Weights of a small transformer language model.
Size: 11 layers, width 256, vocabulary 1024.
Training: a variant of SOAP for these matrices, 3521 steps.
Each number is 500 + 40 x the weight over its row's rms, rounded and kept within 0 to 999. Layers, rows and columns count from 0. Numbers have three digits each. The size before them is the row's rms in percent of the matrix's.

# layer 4 attention key, 256x256, rms 0.0839, rows 102-127, columns 64-127
089:512425501540568536432514501441451484485515495515479554539468499457514488430507480541499556496537499498615541564555481484482442500527533467578531559490498442480505441517524512456531508527546449
093:471464503518565516448471576480509514498572442512558562514487581508513509487471478433412513510423510473509502494562493538517540468424570542552490499451457484528564447500502538504476556525499507
084:510547509488475504549478457479578445484459538513442424518516496566477485562537500519475449431449522524393460464484536466492570501538476492441490510542466552517480562484488446569405511471527527
089:491442537531499456524556421493470410433515527435476481548430489548507520469526491555517541462462472575514460495526518494481527464477445500514507551508495521537548430473482537540569548501544479
077:428479473463496501485538463461471449537467500496494454566489569486504509520421500518417455464469562447447547497504538552567536477455484508421479466509482503447491489518514433545475512479505518
066:519463511558480507483524543454480577537535494529505467559488486486558490432512484516485532508545513463550590532448544527465508474494551474540512545534548498440530469491469535516509512510465453
070:533476550461543520527497477473433521473478458451504523556490489489502479484483479466472556515454517464559469513568510517543533466487504442510495561446424434516510452499515493499489495514575481
089:481464547540551480517445534524514489491466436480568515527492483509531445477441459524512557452431515453495483498512486525548534454484466546480462483464510429471555493584489457583501533543494536
097:536407481439573517540545560521475489501484434517542454546471535504497446498567545549469474496481514487479488537542546473492508428451550482489487483540485550490495491492527502480411468476512525
103:483408487525524425507532529521495508468479483518551499528513510481438492565507504496421578410409556528465471456512504583466559530438523472504448415441465489564544537489484456502417536475534480
086:448497440547512496437489453482566467525482525457506432449459544483581460460535535590587568472514492494526508511535510461524515558568533514474471512494481456502509503504465501519491456448524470
098:494514531575544413357399512535491478496449508503562480476560507437571432516487548519533581463433427506463538507571479568517462558500478558464515539452509491479529581519499464460415468447505536
065:480567498497440437529475465503502456489466473474516526493492505482484488501547520412464518488406538473387473478531493538493540526471469452450464506487458480550496510522516463508472532451528533
073:513483478465474506460534473525449507511556579516490566495466511466483523477463510485504520523618486496533563553428500507478516491551486435543495500528523589489498457541457500475543385430428512
094:502557490466421479508503469539519495548485501504502430513578433495475517567443526495454499491469567549396430466452486553490563522516478533437485446528538571496437539500489486555554476469473553
069:488538500479461478502462497516548459524470518499477473534540492493506480560476529465456504494376539467381433452490521508505580499464499476440472455480474530520504520483502441595468517482503573
062:581508503501507450515467460547473477467370511444508495509449506493473527504475468498528508491435517491418498470527532502550514498425434491430466492473463474519509476501567478599545570508513538
071:480544488520498430549474522497489472441473479541541512530406461487483508437572481455434521474415500480447470481504514578443451517404505479453536527510409488530558548449517529568474515472583487
096:446513497477431530522480515522562498510476467513551501443449455470483503592488513448482450477443469494431454462475473554469505509453540530441481500536568546540481552536543505483488524518423519
084:543544509481512610453534561492515541516498440567517516512478459441488527475501507461495511558574496512589515495518477460516479478510505507527519516513526483438515469476482523436488387515488439
100:518455480577478456524489490495524425541493520491516555450502497485514493426507512468534554552527456488569530477555523517473453576532480480508462540531477392524583521532485441438517472486492485
090:480400482535513470495484540499414512514506526530464561466468590494526506457546510533529540487560492467569485532517552467505454550513480439552518502533462507482536427499452509449498534464510467
076:470513506505436503552434441514513537483534559480518460495511472512447501491495544522478431498504479555437471501532507499500550475449484546444522455463552535592502499482581565535463476491495523
074:464517505486509458496453474516497470437455514466499455519526528476520437540470500484455541484350537457431423502538510490533538519473505471452445455479459502557512529530505408570473519464513545
067:560542526481516527420475547468499533537490488553450452433542500527521514522551478525543466534559481535580509561458551418489443564574492516540565514525528516461462522531517526463467512535467488
088:481474470456548520496482524542479512501528462522576539464462530491483481544549499504485519462473438514461491418512481565539437515440517511447488498535544475517544488489498507475467554540469580
# layer 4 attention query, 256x256, rms 0.0949, rows 103-127, columns 64-127
079:526468410549522530545582515476536543553498486475473531470402495509540528490498503515567506524476437516521455505502542482555506502552480491506529499473458532487516472450530479478410484502555498
078:498539502555543439536455448563479468456556564462496522478532529459476508463511474466442508491562454437478486543443516528529477534463487526476472528477459530511464494476506500462515492464485488
081:472483469452506537483464515409526516464531423440496513514529447507419467538535572484500540441536451462461480520440481471511537425497595539498479491466508500436444525502541535479586516507538473
077:495484441496491600497493502444536484538467537535582466518438504501521514539469447490492479498491490494521582532499509440539519501505484508491552520484464526466540487583481509519475494497542494
064:488444491474434459481512601552502475529477443450587505551533577501528491548512497481515562448435460578520479500475465454514473551615442595549442500535498491495497506497516478553487413523507526
067:556495454480570501482560472481525501509505479515461439435441539490552539467461540481542552498500492477453448528520569481550514487516553536493455513494510512406497463539469521502488503442541497
086:499502510475491543449502526467561484512561509476484510580519469502546494500527524501492454436455550594450463496462506528525476557519537407510471492456468519478531425505565556544589475576475496
086:472502453558509495438504478493532458473521543522474511486462555469525540500508500481435560478542488550473471483478626470526505531435512510509476480367530507462562507533528469519459469443434465
089:414406539489491472531478496497476521533577491426475491542557538554531422545635463461477492526452440519547456493529552508512431492462497551500476537426502455498525472550538561462471474573504477
081:496516561418525528493403436579538483528498502563493575475514432469575513548471538572509485470476466467534592492522465527488475502523508442487549459497421456469468519406521476507541532538472524
089:513496511517450519515579455551552467480563547476530488563553429468498540508549472457484486515549537496507522527490447457558488522544462453490503453500494401530498547513492474523484433544470443
057:576463497522624525492531501453505522454442511461484490442467447443501543438416478445578523513495499445420446515568523424531553428493514460442537542513508547518537476436467473473458539521504514
070:464499481524451520507503566451490507513478529495550565495511509521529456503456499479504489531484559454538503521609516483466472456506510521452478478595506526522472434465492444472517494499541510
085:430509552518431493557480520490530509507466501552531431548538486522484428479605501505526489417415497495451555529494526538514466508536471476542428515488467510491504468559498490464595500474462543
061:545551448511522501417482461440437454492508603503519470472498564463486582442486523473505522550516381475441432497505560495489476497490497485471515648460482508497470411505476482521458516456558537
063:485566411459442454458516487443510475491491512526510454483498500524498472488551483509490535500474477462493479505550524468511589432532562475503515501543532567416474469495490489488528440462466581
072:503510455532491525446517427411484535495529497433550476485480488469459490486430567458478456502490479458562495438610481496578577481491561444410520492511457541514516501543473480472507498464474501
089:485462600502418447574459519540519538473451527521507500583474488483468433531510481450524448498472484493542530467480461464473523508526472499477480482510496507508515586493520491571573501481508522
082:514523562548499436497535448505469446495457510452447529492538500457538482534478521534560454524503517564411481480524497499497508561569480474470542520488511435444450516460466496519513503442483473
084:463555516510564473472483523512485491501476583445541551532488455472504461502454511490537399471559475484497542425553502485526510500494510570452489528470518537549568473429513491494438532465504525
083:523494503389521492509567455486489559482559485517494537495469476517499549510478474457459521574477531455624511498522496518538477409410460478519557508508460517503513474530533560436447505538572531
074:474531554463538526490499549487498561430476439533530481466499536540500547548524529466457504468542428518487463559466480501449462500503493537488512509464553475492478576457440458481569495542512435
065:484466441469462503527508480453532513526533474528500426501427477470572441528567509459539522494423523505450416614463542462510456490457506430551473446499504511439481439539531522549563458474516549
063:467506549478464449503506487594504467473536523504498495509530477524476526463574467492437521547539524534452527495510517488557415510531457495580432433509487487505463555469492465470505454444464494
079:512487566568511479620509509512514591457582478496408537548452483460484473522453488445469519536421556429534483576515447475495475534453526451496536432503462483555499506497490469524455469536498497
# layer 4 attention value, 256x256, rms 0.0694, rows 0-81, columns 64-127
111:497461477535525441576535490533440529517549503535525498563486519485522484433489535481509488437520447502482500478495558473464379502427488531522501552507439560477562436427517517481521502478502487
113:470497581469478503522489525514494455430477525496512537532518514428484489512498486504446481514472493481407571437521451496513447574471490538557513541480520552492558475481549532486520546536508497
099:459515510512466535463530499471506583558502531464515469525510574498498565462506487512469514438581422483423561543499578531446429498548564451414504479528490437492501537495489530486566514419493531
105:473491546520556455547434501477529539453533613514467498567472524480548411494550553495532433528458447473523478508499442476496510601425462499540468489518543467461590466398466542503421457483509389
093:496423543425539473589507488498494529539477454521446560487465497463492456504533481478533455404506485459528513519519550490456566446523420517497492475509492389469511486487476559483472465499545495
104:530507456520579537469438475457485459434489475457456497387515478481466504534423513495494478549508507496534445508551462524481537463531533449465460491554509502493534452479519511517482415537576497
100:523518510446571545473431519512499502474490519390494491470515501516527549498459552568508569539488583537544487489544453487511540455417467460499499525418481578446489554531467410545488505521481510
111:467535482477521534493525448505479452519390463519468453500541444523471476595571466538533515528450473431518491544431481537539602502520518493507490445464488553559481502543532466477513523519436585
103:425539518443552516501536529515436522495544462544468516545384497521540502464532518493552461423471463460592501534524446519499598504541511519507519542487500447526525474542450546436414442458502492
104:480523537460554540473512452466565429510527450447466482489506455543522461515481498565500462499489555480380563505513506524520509513489530496493553413406496487551471471490491583465465498507541521
102:500457531519496469587485503443551576543544521486472637517473513522509475470513508444500499465456528567499489504570471438525450501477496546502453581522450505443507473484544482511516495468414492
101:519489492492465516487489464474472549453462468520514457499532456507512510424513485432506503490510463508465568496506566471532485576569485578512473505528494529531517519494474547526556511507515475
093:420478515526502432518512471543524486507524566478460450513495517441546484461547619514459516500511434536500503450496530477403420461565483499487500502570482497562590475437442559553512503492494463
102:508452546515457506443491460480473436589475463505458497513531481463469503487499487519504544459452471506505474529473558546418575502529539544568524504531458497516540505580462552539487509449577477
093:454458509529490526479491548484448520558473488532485506566512495535480495426505454499522463432494445488551426520534470592470586510573577517432539509456461461506518452555518504519469482439422560
107:424440546451557506523488508458479492515502478567492464469515545464470528513496462487457495473492577525490484420476558439540488563440506505496468546586491553538547475553483546448533514443441550
097:499476490518447462485555535519498484550469503533546532511499510460509516464525567394591526393515469513535563496460621475516467534504549562513517481558472451561510483528521546497510461507405509
094:495399509451511527493547575551515505436499450497462439497548591470517529499485455473455516529488520517516493504490529442485521528425479483488497554473519506520531457533538597522506419474452572
102:480494545462520513513505529481559473478557489540517501521430537427479485477501489518476508518492466446521532468388412471509571503472477508519535501536497402537547428551520592464461486546499461
101:529556428447516452506510559491478510521493523503516486482498552546450488525541567433573502508473500445581469468446480542496571468508499529496476438492513476521523493492512456450479492534436496
099:447519459481471549373431521441524498486500528440458514496508530518504514496515456523514552507473452522484474505547464537524564532504533534461494519438525447544385486505568451496491507512484513
092:501514487489464518517566505486574465507508560551489463551505548448530506444526477503496538491495496468538525516465450516479461598478550581455614444506489517537536509496535489480490508466461463
096:477530548408528501441523526497527488446489478449494543523438458477481541471523459537524504481506585465583497482527394422505555495463497521485516543525450504508505437498485559474481509516511490
102:502482475472518476503507447525484542512495500426515538491494471527500517605513577451529501529517471417483549495500512454485509506531454477447475505530539425497451557520461493554488580554559476
105:455481512513506511571488485509503452482489432559520509589439515526510414436489543441517420515512455436520539520508455438479524535453482577481457517528450501468566500460498531532406530532541504
100:546485503465513458475475522448515502519434497466544501464546435485477475566485479534457502514532583462463493465506508544573532447522469526515493525458532510466401555497543480461486484554488502
106:443537422528457542473482491486502518524544424495481484443448512533497509439517497492544546466525556529508484513485557522501530469524511511488441519509484454519457502494536454507556509569467546
093:502491462549488530507471475493518515444513468492510535527475521523455484526527486455508495499495558506482532509472563441491475515478564464581504438506491528473435459467498466529522485561512529
107:437527494456518523429494548494559514562483522505508487443560498515533495492546485530516485496432547550616436584494468590528590492544532445505451483461518444505527515506524468463460456448489488
095:487532468430559543450527518467449476526487459444512468487542496600429483453479509545492503484555403473486458475519425537542555491510505447431522496517440546510509560500505557476554485524527517
102:546439522490502479563447531485585524502476515511505544468484476538422451506541506542466527504410509528555450541470515523496497449440474432512514454463517452460532495400548489490441446516444507
099:442444589532545474493515489444487478464554399520490522552443486577482491535492538572497470482515507461555560487510453483497555505541510601455442459458491542582550501510529547506482529507495527
113:411456581425601525533510522493573499523525548547468491515459531527462493523530516491479443561490574489559481452447414480513418451428477442559556443444475535501580522487424473491477450483480447
107:527530581527548508483453447458479464485492497535523530534510508488490577466465474489487460423509446498440532444489486462575439533474476459467532537512466537573496422500454513453560481511537507
111:477497580505505507528543464516529560523523508513526540520530460533475465452432490470499448478541390428441535510508523518504463506509467487503508490480457518529617508439485555540554533448474484
100:507532555469496441489544504551469545496523555513454425555499487507523523461469581465490482473499478452521505575513437505394456546534497522533522543542454511490501534509395406536430505443502508
102:560554440438548442556459501509455497412509546452446518473553490420535568554484460469515521545504586537514487452542445510493524479499458453515465499487513566444528442517479489544492461522472573
092:531498477497392521424465505492485482496471564447530490424548467436518521451472460523511569517529501525431515472575499527494482527532546469482479588515501491513507484405571496518620464494519510
117:461487530515503492548481428569475471542399554495502460535479535508473564568539472552486541557551459488494526517503519456485401520535450490534519508542476476530481560517493435511515498508574469
099:513503599482549514508511529494487546485497497445526489483468471495565464518457547572439490585494464502440539527502429498472505475530492419460468511493565475480512582489472541579500483381555495
097:513453497529425446592516444550501539435504560485472558545458509433531510491553505471500499513518535594529539493530473452420464433508457549493525463506404456505480443490501522520472486466484498
107:544500506498511527521518534492484470388493525503522474614457459434528498510514481488543517463428490473490520510467508462550523508451467505566559529436483556485441517472502495480437544462497455
091:515620461468503486499581507549512495454497455403463449540462493563475497481463513513528577548546449486514588603508432515475528410533469555468523494451472469514467543562494503480444523539531488
095:515455451465449430483505475462489478506469472496512527455462513525487532560530500476501479503560512593478462521530558500540427531505535482487441445516489435493554488529471527477541439485480539
101:440488506566503549504471556511544455583469484492580499516501481532470448535613485502512514541527469428452420549461518510555443478467539454486484481465523535447437503492483512466508530440447558
098:439536514462510536510416539489489489501495569464442520501389540427496484567529541515515502526454561517515481484554480475464537528491454487479436568473513401501463502527479470527448472554417441
099:490498534441483529537488537445531542525460539413454550411529559503445514555514459514455498566485565569469485453541558509486486424516503505554457512509569472436485506479505454536528462465443494
097:565516467494534516556518560488542476513509494458491447493414519501455474540491521533509498514516523488531538535494485503544500494496515547488501512569588426486476524512535418543460453563575463
110:455490511499513464504483531564429521467537518377448492465460477490514558554467515515485576548522472522524446532503500479515535472483539511537481531504521488508480447498529491565510442491531518
109:480441522549502467521500464515471587450533510518471536520534538559511507492467461462516498423520486532525489488532504472471443459507487496498490550581545515447571463475445481454487415473493498
096:526514567491472520483446484498507490468468455515511558580535469508446460539498490487548462454456519452496551477464513452519492476435482509552523464484503486486440496462502487483462534497554506
101:516465480478512493544496443502520505528541449562508426495505518527515487433528470492491484468502403503485461506504604543468439522497455479476505472529488528524582498483480553448494458473584542
101:479557480554489491447552520547432503478456524475534459445516450534482501537442618463511497547554448472485502516461513549567510470498579487450493523476497519467388540513516474505502575571445604
104:480503513472480504432498582465552572558493478472499549487473468536506476468493522484449521479415562484490590565517517600575561498562558511432588495445471467493449498490563547468499475476437520
104:496489434568550506572513423476494554501495515503515515539469457544544500487469549505452528527523368452497567526526546487479546518565501555448481468508456540522526516483532464500480487498523497
098:572497525481514468522465514553493550558523460515555483559463480496489478464477499512458417487508518550482538455443537464559469500430484579481484457457507515428556489520449491583452519564491528
094:525436457445537473558488538494506538492514435473497588505475473523454495565523501508523531509471503476559495537521469513433532467518524556521518470453564458472519467508558497507470521534564450
104:476480449527467494435488466542442532500503470507514452490512469504391551478481452531506626492509432496460479477467529462469436512557561518445513478521490541461440488520478455575576536521522614
108:509518441478440548472543461462558426506486544478534385518505549432570502469510476470497524498550442466447493556474538456430549573492445533407495467578492433512563464492501547487548515522550480
103:452475549524481520462523508496577509474430606525515473513474536392580486478508496500476507490585455531492502487506527444470414560500523513469499479573474531504522402453506531452560495442500470
108:526462474556502514496491493491488526464462444515493489485500515548477510469476498497511476499484529483479580508480500530524535546537596597474500439472518501525491410585522532510449516561523530
107:491504478502504532440483540460536486457468493521470504469498510529503553555517448555497538546441572512514458536486472536553526420460453480564483502451513478516369519513573433455432522505460541
101:513540480454542489493446512434513497464463511463471420505533501458470493533523474527526498538450562531486527525525504489565492472522510475560543494486464535544437550522525386515464512496460448
096:546457523499465486520502473485571472497500547488514439551532512458550506515531445473434519503526443519481477547483545459589477558475442496489474521475412485584473549565516470533470494448539499
097:514440500502509531468455485467501496521439471472530436476559484568425497484534464555453485551501500494387529474528509514504479576596576468525516499486506501495502590556490542541555466495501455
091:483515532482497495487484468541470510438555488504431438537465488461532544450407535464386470442500516422484505495541488508470455552516518496460500534441440567525621457468516499425519471556511499
100:477473473521474462467452512534517513500507494502465537477526553574437466398432567435482534476535500552524436477511561501436427535467553478501469482533543494496570517507556564484546467426534442
104:523518519453479505446525532517517444538507449507473531497481436576538505475512514541537560521457448468512520501467541554532584458503532484507549515496518501530440556637558479467470538539461511
092:499557517435573550491420548507458439495482492504490514481474490526463476511472522573496558459534499485452455496498502489545494557482429475531516550439533446481505473503501555488460505584543560
103:428509455584491491488543464495478560478534554506509514569468522529574499446462500490476490490522414517492548493504507460443494534559511455399471469528467511515525477492475601539556521442481493
098:471604507513511495510511510500508464486432544492567509461492513488486523546493489517487439509574537435369510454499484463550429528517509441480555488518509519467460513451445511492520504523480518
096:451564453446519490535499466512507548477496517452490447480547489493520488485483505511531507503512422495511499475510499595431478378526426514472526415524568541455581446447517519544531517548487507
093:561516457478507536548531524464470493504440464494567501529482523548452515490419483513505470491541484576470546493584462485551512493526501479462492517527463570509483531479518497488542486556490526
103:610532562400496537492508552571464407491489488526516436453501498490494488492501422582454558536517588542481471488475397546520459461465523466511559469449501538484508517496531535468480481457518513
106:460514508542447608437495495489398446529436410531519439466498482540410510504493460519541511463517466398480524509459494520498552540593584465464516468531518488577466525518536541475560493488504563
095:496536562466497553433490503498508431448457471534540537523534423568541481463407499522553489501532544587493537443524531532589533482535508504521478484437493531441490514553495429459479575585544506
103:509427491451451458577492468471513573435505507515470525477429554470511496511541531469559525482569496579568459470507486431488450477437474479448451521541496434457520455466474460523534483514525442
101:469484506544499563455512449470492517515458423546498503506505530556520507448537463513477446446540501515478540507566557515599445506497500516522473565498482526533470555539536478448501503482507453
101:537461554408548527491544547485471511488542519492479551496457524515461601507483461524497551502507505502504493425533471488517507552504532456577525536424494545507560508494522502433459470478492510
098:458474547478531529469453470471503492537524482468431563594476559464437476503483512549472529531501568434488520484447434511457542562521539487540481479473508480506506483564445520497492457469473484
089:506480613499538529459528562540507453534526516549500461500475444493563581421433550475513477489490482563509413440426515533503499496419521425553496461421490488498523412505478491486447427458468533
096:520545547476466538520498506524504431481547552492504579553462483438526483488466562457484517533484536437511560474546430481526542505468444556529490477417432519585522502562501587465459503511465465
# layer 4 attention output (transposed), 256x256, rms 0.0635, rows 0-80, columns 64-127
092:540552552518447565513463554463538485402490567490474470493514467495516548500508445448475439498545547491477501478492458499519529594569493454519551489514555498457491493500489504462502450460488490
100:557547512554476513489519506510522480513555507494517423529500525544478552455565449460572461529534462544515469500566529489518440453481557465467465559409447454521452524468491494469526518495462497
087:478457495481500553576514544536473400469525476599427560439492557511504516510475529520504480525456452512497494445424496466563539497488421527554547508489475540507533548514497443436504505461510550
095:466565517491460578427537490548523448503463463508597492490467443478537603498497434530443496424572495502481547463477502529475550377550512516486470509475507477458476490598490509530512499448466501
090:473510455460520457444546491462503503465546503491468468505512517540542555549462492534516481472500490523560505516488533488521408453493495508514503596552485579518525461524530531477488554493549539
094:570466469475469481549560468542503526565485457539516519522481513515529468464521490571492495455488427397480547470548480512497517514537552585437500526510438515487525527549501485501522588496469508
083:469461483545474538554536475474519511475533407502501516511479489520410494586521532417482468524522512521519463491457471490495477461511521493519482479505546524518501516476511517430500445474533460
107:482465494472511512518540529491495492461539604480495480524481519478458539498453594485502489488567473529545571516566479510485509503508487496529527501541456396327522479455478527448465507522520463
092:540519446519456479553555509517603473523471591560542471474510489483475526522488450536461473501592496457454513440503571537528501511470548524470460523588511549473528463467545451521478547441516531
095:511464459512447471490495539556493519487477510543536482479455500479471569498463518390473515481479436493541475469477474523476459480512481516470419560524492488528526537502449445464532539433472483
097:555464475527500544450507482592472535478541495521572440519506575466514486596482450506434470547526521487418452480479460522495525489468478561526534513463567494519446535524440586529509466551464499
094:497500467501504521474506491556520463564566534446456599480498538589459492532507516497488477509564474493544502476581504515512506450526555458446503565420442503500476462443563484435559549466457521
103:530501480477510515489517501505471479514464441482531468458501490483642529424524435455582457521481558461526502584482496565520487521457462530487570504486486546435504477521496499448545404455465495
097:490521500498534456546466468506511564456494495528482453497491546512470528552463546535528480521488483433510589513589437497538534453572526469483503522430505490543521529539452520485479594564427518
087:585581451470477506467569529511500525484539514513527458401484464448509477569454515549559537542489474485489553492496489427524516429445471480534528477542498522460450489526457493570497505486524484
105:570545485492497548491468541597503473426468490503528522510496519537505457524502506474481532532519398477549519510505482509544472517568457505522514495490525512492505536478474467442506481545547523
090:497524469511449470535538465467445547520584493446461494523576498448510515513500472529445541486479504561514446479546550490515521561578444512507498477545472514421501528498461515463517544528485475
081:532536453589541453500539404502537443531531543475477511517473504567500486531523543491521504489512478432485491481514530530577497490528487470469478510490510503455519581475515463500496511502544463
097:509509430558485502478474440507522447550450471522476440516566501562564543551520470509478470489487524498527537543568586513449466510499457499529509430415495539403520521500470448532441493517530491
091:550523491472526491509514504492493514429498456534469487481531506502458497464491464594458520482489492533542485526509548511462470552524521458548518530539577485492495475479514523518481459536592525
093:571505506524522491561521480563520457523483422554574533467459548488440474519532490546511488505507610484484514516511499445506493443516527454565416487564499474583507512541428526511458502526451533
084:558483550565505456530528535450414528509475461477499578495555503517497540477521514470606425482519512546487484478494514422537482524494511517498481561573532519506433562492445553515527450547491501
093:522475480606506470539497479482517455529515526508539513539522529495428497495451484488456477515540429543434507459455488550516610517502490575460453492521547482620552528514456416527481482504522482
094:471458542476491517555520476537484487577494453507504511497510556468544454485518529591485576466453520557506493477414493526521485421527514567515514479432482465435509423483480510455474465478409449
101:568482533493502485502543449472493507525437541504445464495562580475521461503550454560485556496508500542504568519501538515543470497567473534561497494470494471507453447610564432522528464511468506
087:490457584520514551509485478550449556437506422529494533511525608511515566507497508500518500516495475521502398529518521471476490488461540431544488460476490531488524502476474505531523577537525513
095:546376472511491515513477528523503496461515491497482540518573491492442475527465479515449512508431463419473440516483520470547537529513494497418505469498476496534481505534447548501437519443540518
096:461435468509506394470508470524563539511537525476457463505522524504563473471512486506402516451477523483504520464535491566547534530493416531506498487563487466523485476493563586497485553463472454
096:526515486478529508508503444489488500493488428548465503549483529502466558490471472575512460446497427466494507463468484516478532469478534592458512511521522459502470519569455528507474515562539561
084:564477467491512576568480484552533509449454460523473559462517503464507512496529477433528543519454544523547589489498491461469499491443549491493418502535498471589514501520518455484553508500506523
090:433481550502535526377517452523432497491519445513517471472512511535566548439548507532478518510532525469501562551487446482517489502476460553543420485452488535471501520547476539508566505517568468
097:527523445489476506524490436531494530494419514473509546435516513464533475508486527474490568539492506507500501566497528512497508504491450488510525559502568470487544557549484495484500525447473530
112:554455476471494499457452450505462551442444439441537395488462575456542491469495505511536549449518524471534466510506496487477451553569511504528486524496589614556429533470572463537499494547528543
098:540500434550446510511519517555579485546483473428554517494466452500437461516580486428500483601522469556483507452566490497529506558496513544521464476485522518523493520531514498525466526492415478
094:552484444506460489440531560504446510465449597486458424534474546487535520507569510427505501537462475492472507490495487463489462447435545420510512505467534515478467482528534513530534525508468515
106:499473528559452540491478446483504438452488484605501509437480602510529528449523488545548484463542489523497586401536515459552542467558437520498510499532537508497490480479493543456504469492495469
096:474426495542509552461561475480505464549511503573515575455478442482495435553464492500470450495532499434467555512518532483510555517531523553503573428537483487520458557467458482436461489489554487
091:519531551498518457510484526495468473535525478482522507479454538608406529500566476374445479491421478488448533453463515466535489497493517454508509421419449504517563429506443499500488567495464557
110:441420490478480523528506534443507469496496469490480483485503424522527434490477516474499462445506504474504515519411465501523485455540515490474470533450483487454493438486481463524471548537436534
093:489467441550478435449433485575505454494453476516506508554512524488432440501581511519560569498511527550479537430489420550514501440445526462502579482476438512485525484501490514461586509531525471
098:487494524561567497438547558457461403541522508569513476532519462476557475569488470529523462433454538438506479494398513500492510585521417535455513555552517535437486510568467527495471501537471480
110:478527504550509458442476479561528515584462529498488549549530466466491544447470496426537511514591533523472507441535433486420463494514556506549506442514503482572499465488499453481541505537518440
084:472419411548476478545418441440469472484502559463488507519476477430517436492485567575443442524497546522555410500489513445534465545473521486456416521490488474510552531476536496499564526519442557
097:493506514480458526505476533502494483473540468470525478480551504478411460504495495502515484506502546464535567518471506562454570538551504514464550485526467508477489496488451452548509514530541470
098:507534542451470598508509448534505495477506426456460472565528496487490545488478474486483435444494547565530537516561525518484451483565459509527483497461505480453507429553567505561531525553569510
093:419406493548496484482532492488491507472556470529524443518517468460531471538532495528492509483537516483536496552553502488510406465498522558527511424530516559522547492469497495483433480470499459
085:515461464494557483414436567472484464478469480506469530528476481456438548499433542546502481538469444466528446525555474548501504504458547503461528518433415549537530498508556469492497514554599557
084:494460461488444490473505516412463445547529510540518533475561466538504530482463445482529553452505480483522555542488491548413449522475489430456456482479506553523498491512504544513453450467510511
107:555472462542426552533524491390479483555486548446547462466483459503460422440525483526490428483450579513520516446549485567467553509499523415463517508559501546532605506538453475520504483571504499
112:548549477465544510552528512413523493539463545516560554512443420427471481466457486502451470551507479438500508471505535463477539539504518522536463473448553568507441526520559507548491531497550566
094:541419514524562461527501453524523494519530541534461472558463494452481528464526524426472522566473461576475486511509455496521480552623491444548482497435519442510462541556548497492524521595471429
095:596520514520484482418481588450541507538411532518424500476488516565432559478442533465528445494517495450513528502443438477508492484501501520564463499525525545438555494474533480523553582494528579
088:523488531536415512581439483491478492475562466467493519491489494461502466545489459571492567509501618542510517505499498455409508568525458493481557462575458487455570482530473558435543435506525431
097:526499471549551525487488453581527449507517487466459464505510622520533485525516518550511493519574502523500338468500435419425548428447477533521428542491446537534528482503440505548475553442497501
100:471456529444477565528528498387454499537484525560427580431551563417488431559523481471501514492515545491543458533455463467514499477456510473481504531570512498398498491493493562439507552542486518
079:515522559506508448527518489465512534457496523482477507530514528535532484521524517456495524515529441477461408522546500478466532561544395428607518527490529510530443519455524473533528501514565465
092:470521496592525516456478489525452559485455530526488444489480549470528533458429543577491435487540517590507458518471522464497572520522496454470452484554430476507428547551483459517462506448463540
104:541486520560461507535520503418572462494486501485539581485512449458556447473557463444541471489512564500531513553592453500556483457458470519500446563543514467575534448455519500413480547516500473
101:474495530546480410567491530492413489556431560498515517469527508504485530498470502572509474515427404477505549453515521526547480456526574531526506561497497557469527481561426544487533439485430485
100:558510538477517469529541521542448499515506467543513531569504509530512554530533505498512424492448565517490477503522480496515496515453502475544497447455562533429472487467507583478483489487420482
089:494523459460516457571507533475498462523540471539503516504558523487495543517485576530456460469557503507533456520549540521524495505511455458513491523536455456488475488483563464517520549468507492
107:503461519492520487597513441528514498469565489531537514556529470492480479465508544417483421462619510532547527535538526454457489496448509541473482514512497464502523520481416514427495519492519466
102:520419528562596510480493478552508500468523506467492572487495518550561538526518520438483497493576455488490449390479480481392474556466473469474502482521529425540522448429503588486507477504513504
087:490484509503511510512518487469514439479435485443480533473499491532549579581472475494607516518468476481507523400437495524496493505493514507537459537535488495485493471480493524506545495556486513
087:429558433458549483496513495551478442453498479497475501485490560493561564445552558403535486429521419532537483470535502476568512430456516520502508484571492537497515459457485422533525511491502526
077:495507512514526542471547517383518483499524511518563528453508559516487537514592474468597490534467477460453455488466509481546498582529426448500531477535594483488498510428512458527509486434458504
086:542512518466592524469510545445524486471499489415509488463554480489458532434547505559583506484452538445483530466539498535539446541581458495513441487502491496521510499436528466476505498499512587
098:502532468497459452580539515511469584459550482502481508503466506484421512570461458506488511512575476502485519510547458442438512498466492544543418466413453437521516523409499534478492505501517496
086:537464508533487474482473459516523487472528523531580479535519491548479540518568499494464445475499566543529458495554474542502535489563562570479464442545495552495518545503468522453520495481484482
093:520559474442495524539452491494579502495519504472460513525480419450538405478500497446534475483480549518449477499496527544561538468475477511517542480511502482440576511532538481493547440521471479
093:474498489491515480463481532541502535512499557495491530608490562475533471440528463494500470492507451524544463514527549567490500433460425531519478509481552507480472497520534443517492511423496439
091:568463511531474560477488550463460482544489565526453595532501379533478564470431509555445424482475466564480425555430503464480550514482601487485489497482470499466427502527459489526498525484529552
089:485526513470440468528487535526493489427527538469456455504539445493501488462535517463513436559516527460505451532540535464437492494400500448529520487528487441510507497459536460427530575482510454
095:501499468497570499491505483499558510500534523555450497523525474536472555556544510341482439438507456444531473477580527412464509591522505498497417471485487472514517545470550431526595484548475565
095:531512511426499464536563512485594402457502505528526565474532516516587504398467523506474574471463523459522507420542532466515504495437528500480547497479447454497564488497459417502501552549538476
092:549562501518465492561485495519526509506569535502508496442436437408449521547570524424481498549523512544503492504511461497423457513481522522477460478546535474614428503444511535543518519494463467
097:499512512563542520468490483537488446554474451487527497563541468532495446502561463576469498453418569493475555456469554524549460600474427433487524430439473544457462498513547547450541498505505508
091:529505524464416488522482476567502499510420473526506512535495523511436419474462528455463518518496478504547501511424493486487464500536482523488437485469494496503466483385494481585589546523571552
098:518533482510561543550536483470537469512454513509467454522517624422534544483539512432471409524519441515483466457538504577513538554443451535441523444548484476515454476469515455519468526484541521
083:507452470501509564498554550546490498460469469529560426482462565473622468507511511463482514502529481470544509528563541489551379435544472539513515517510480518459537560450561494526506537498495513
096:477594386556471453571507450531561487508538469484479486517498473469506474527527479484533517506498493459447491569607459513533463553522453475539573515520514530497481550478516476573535525530557473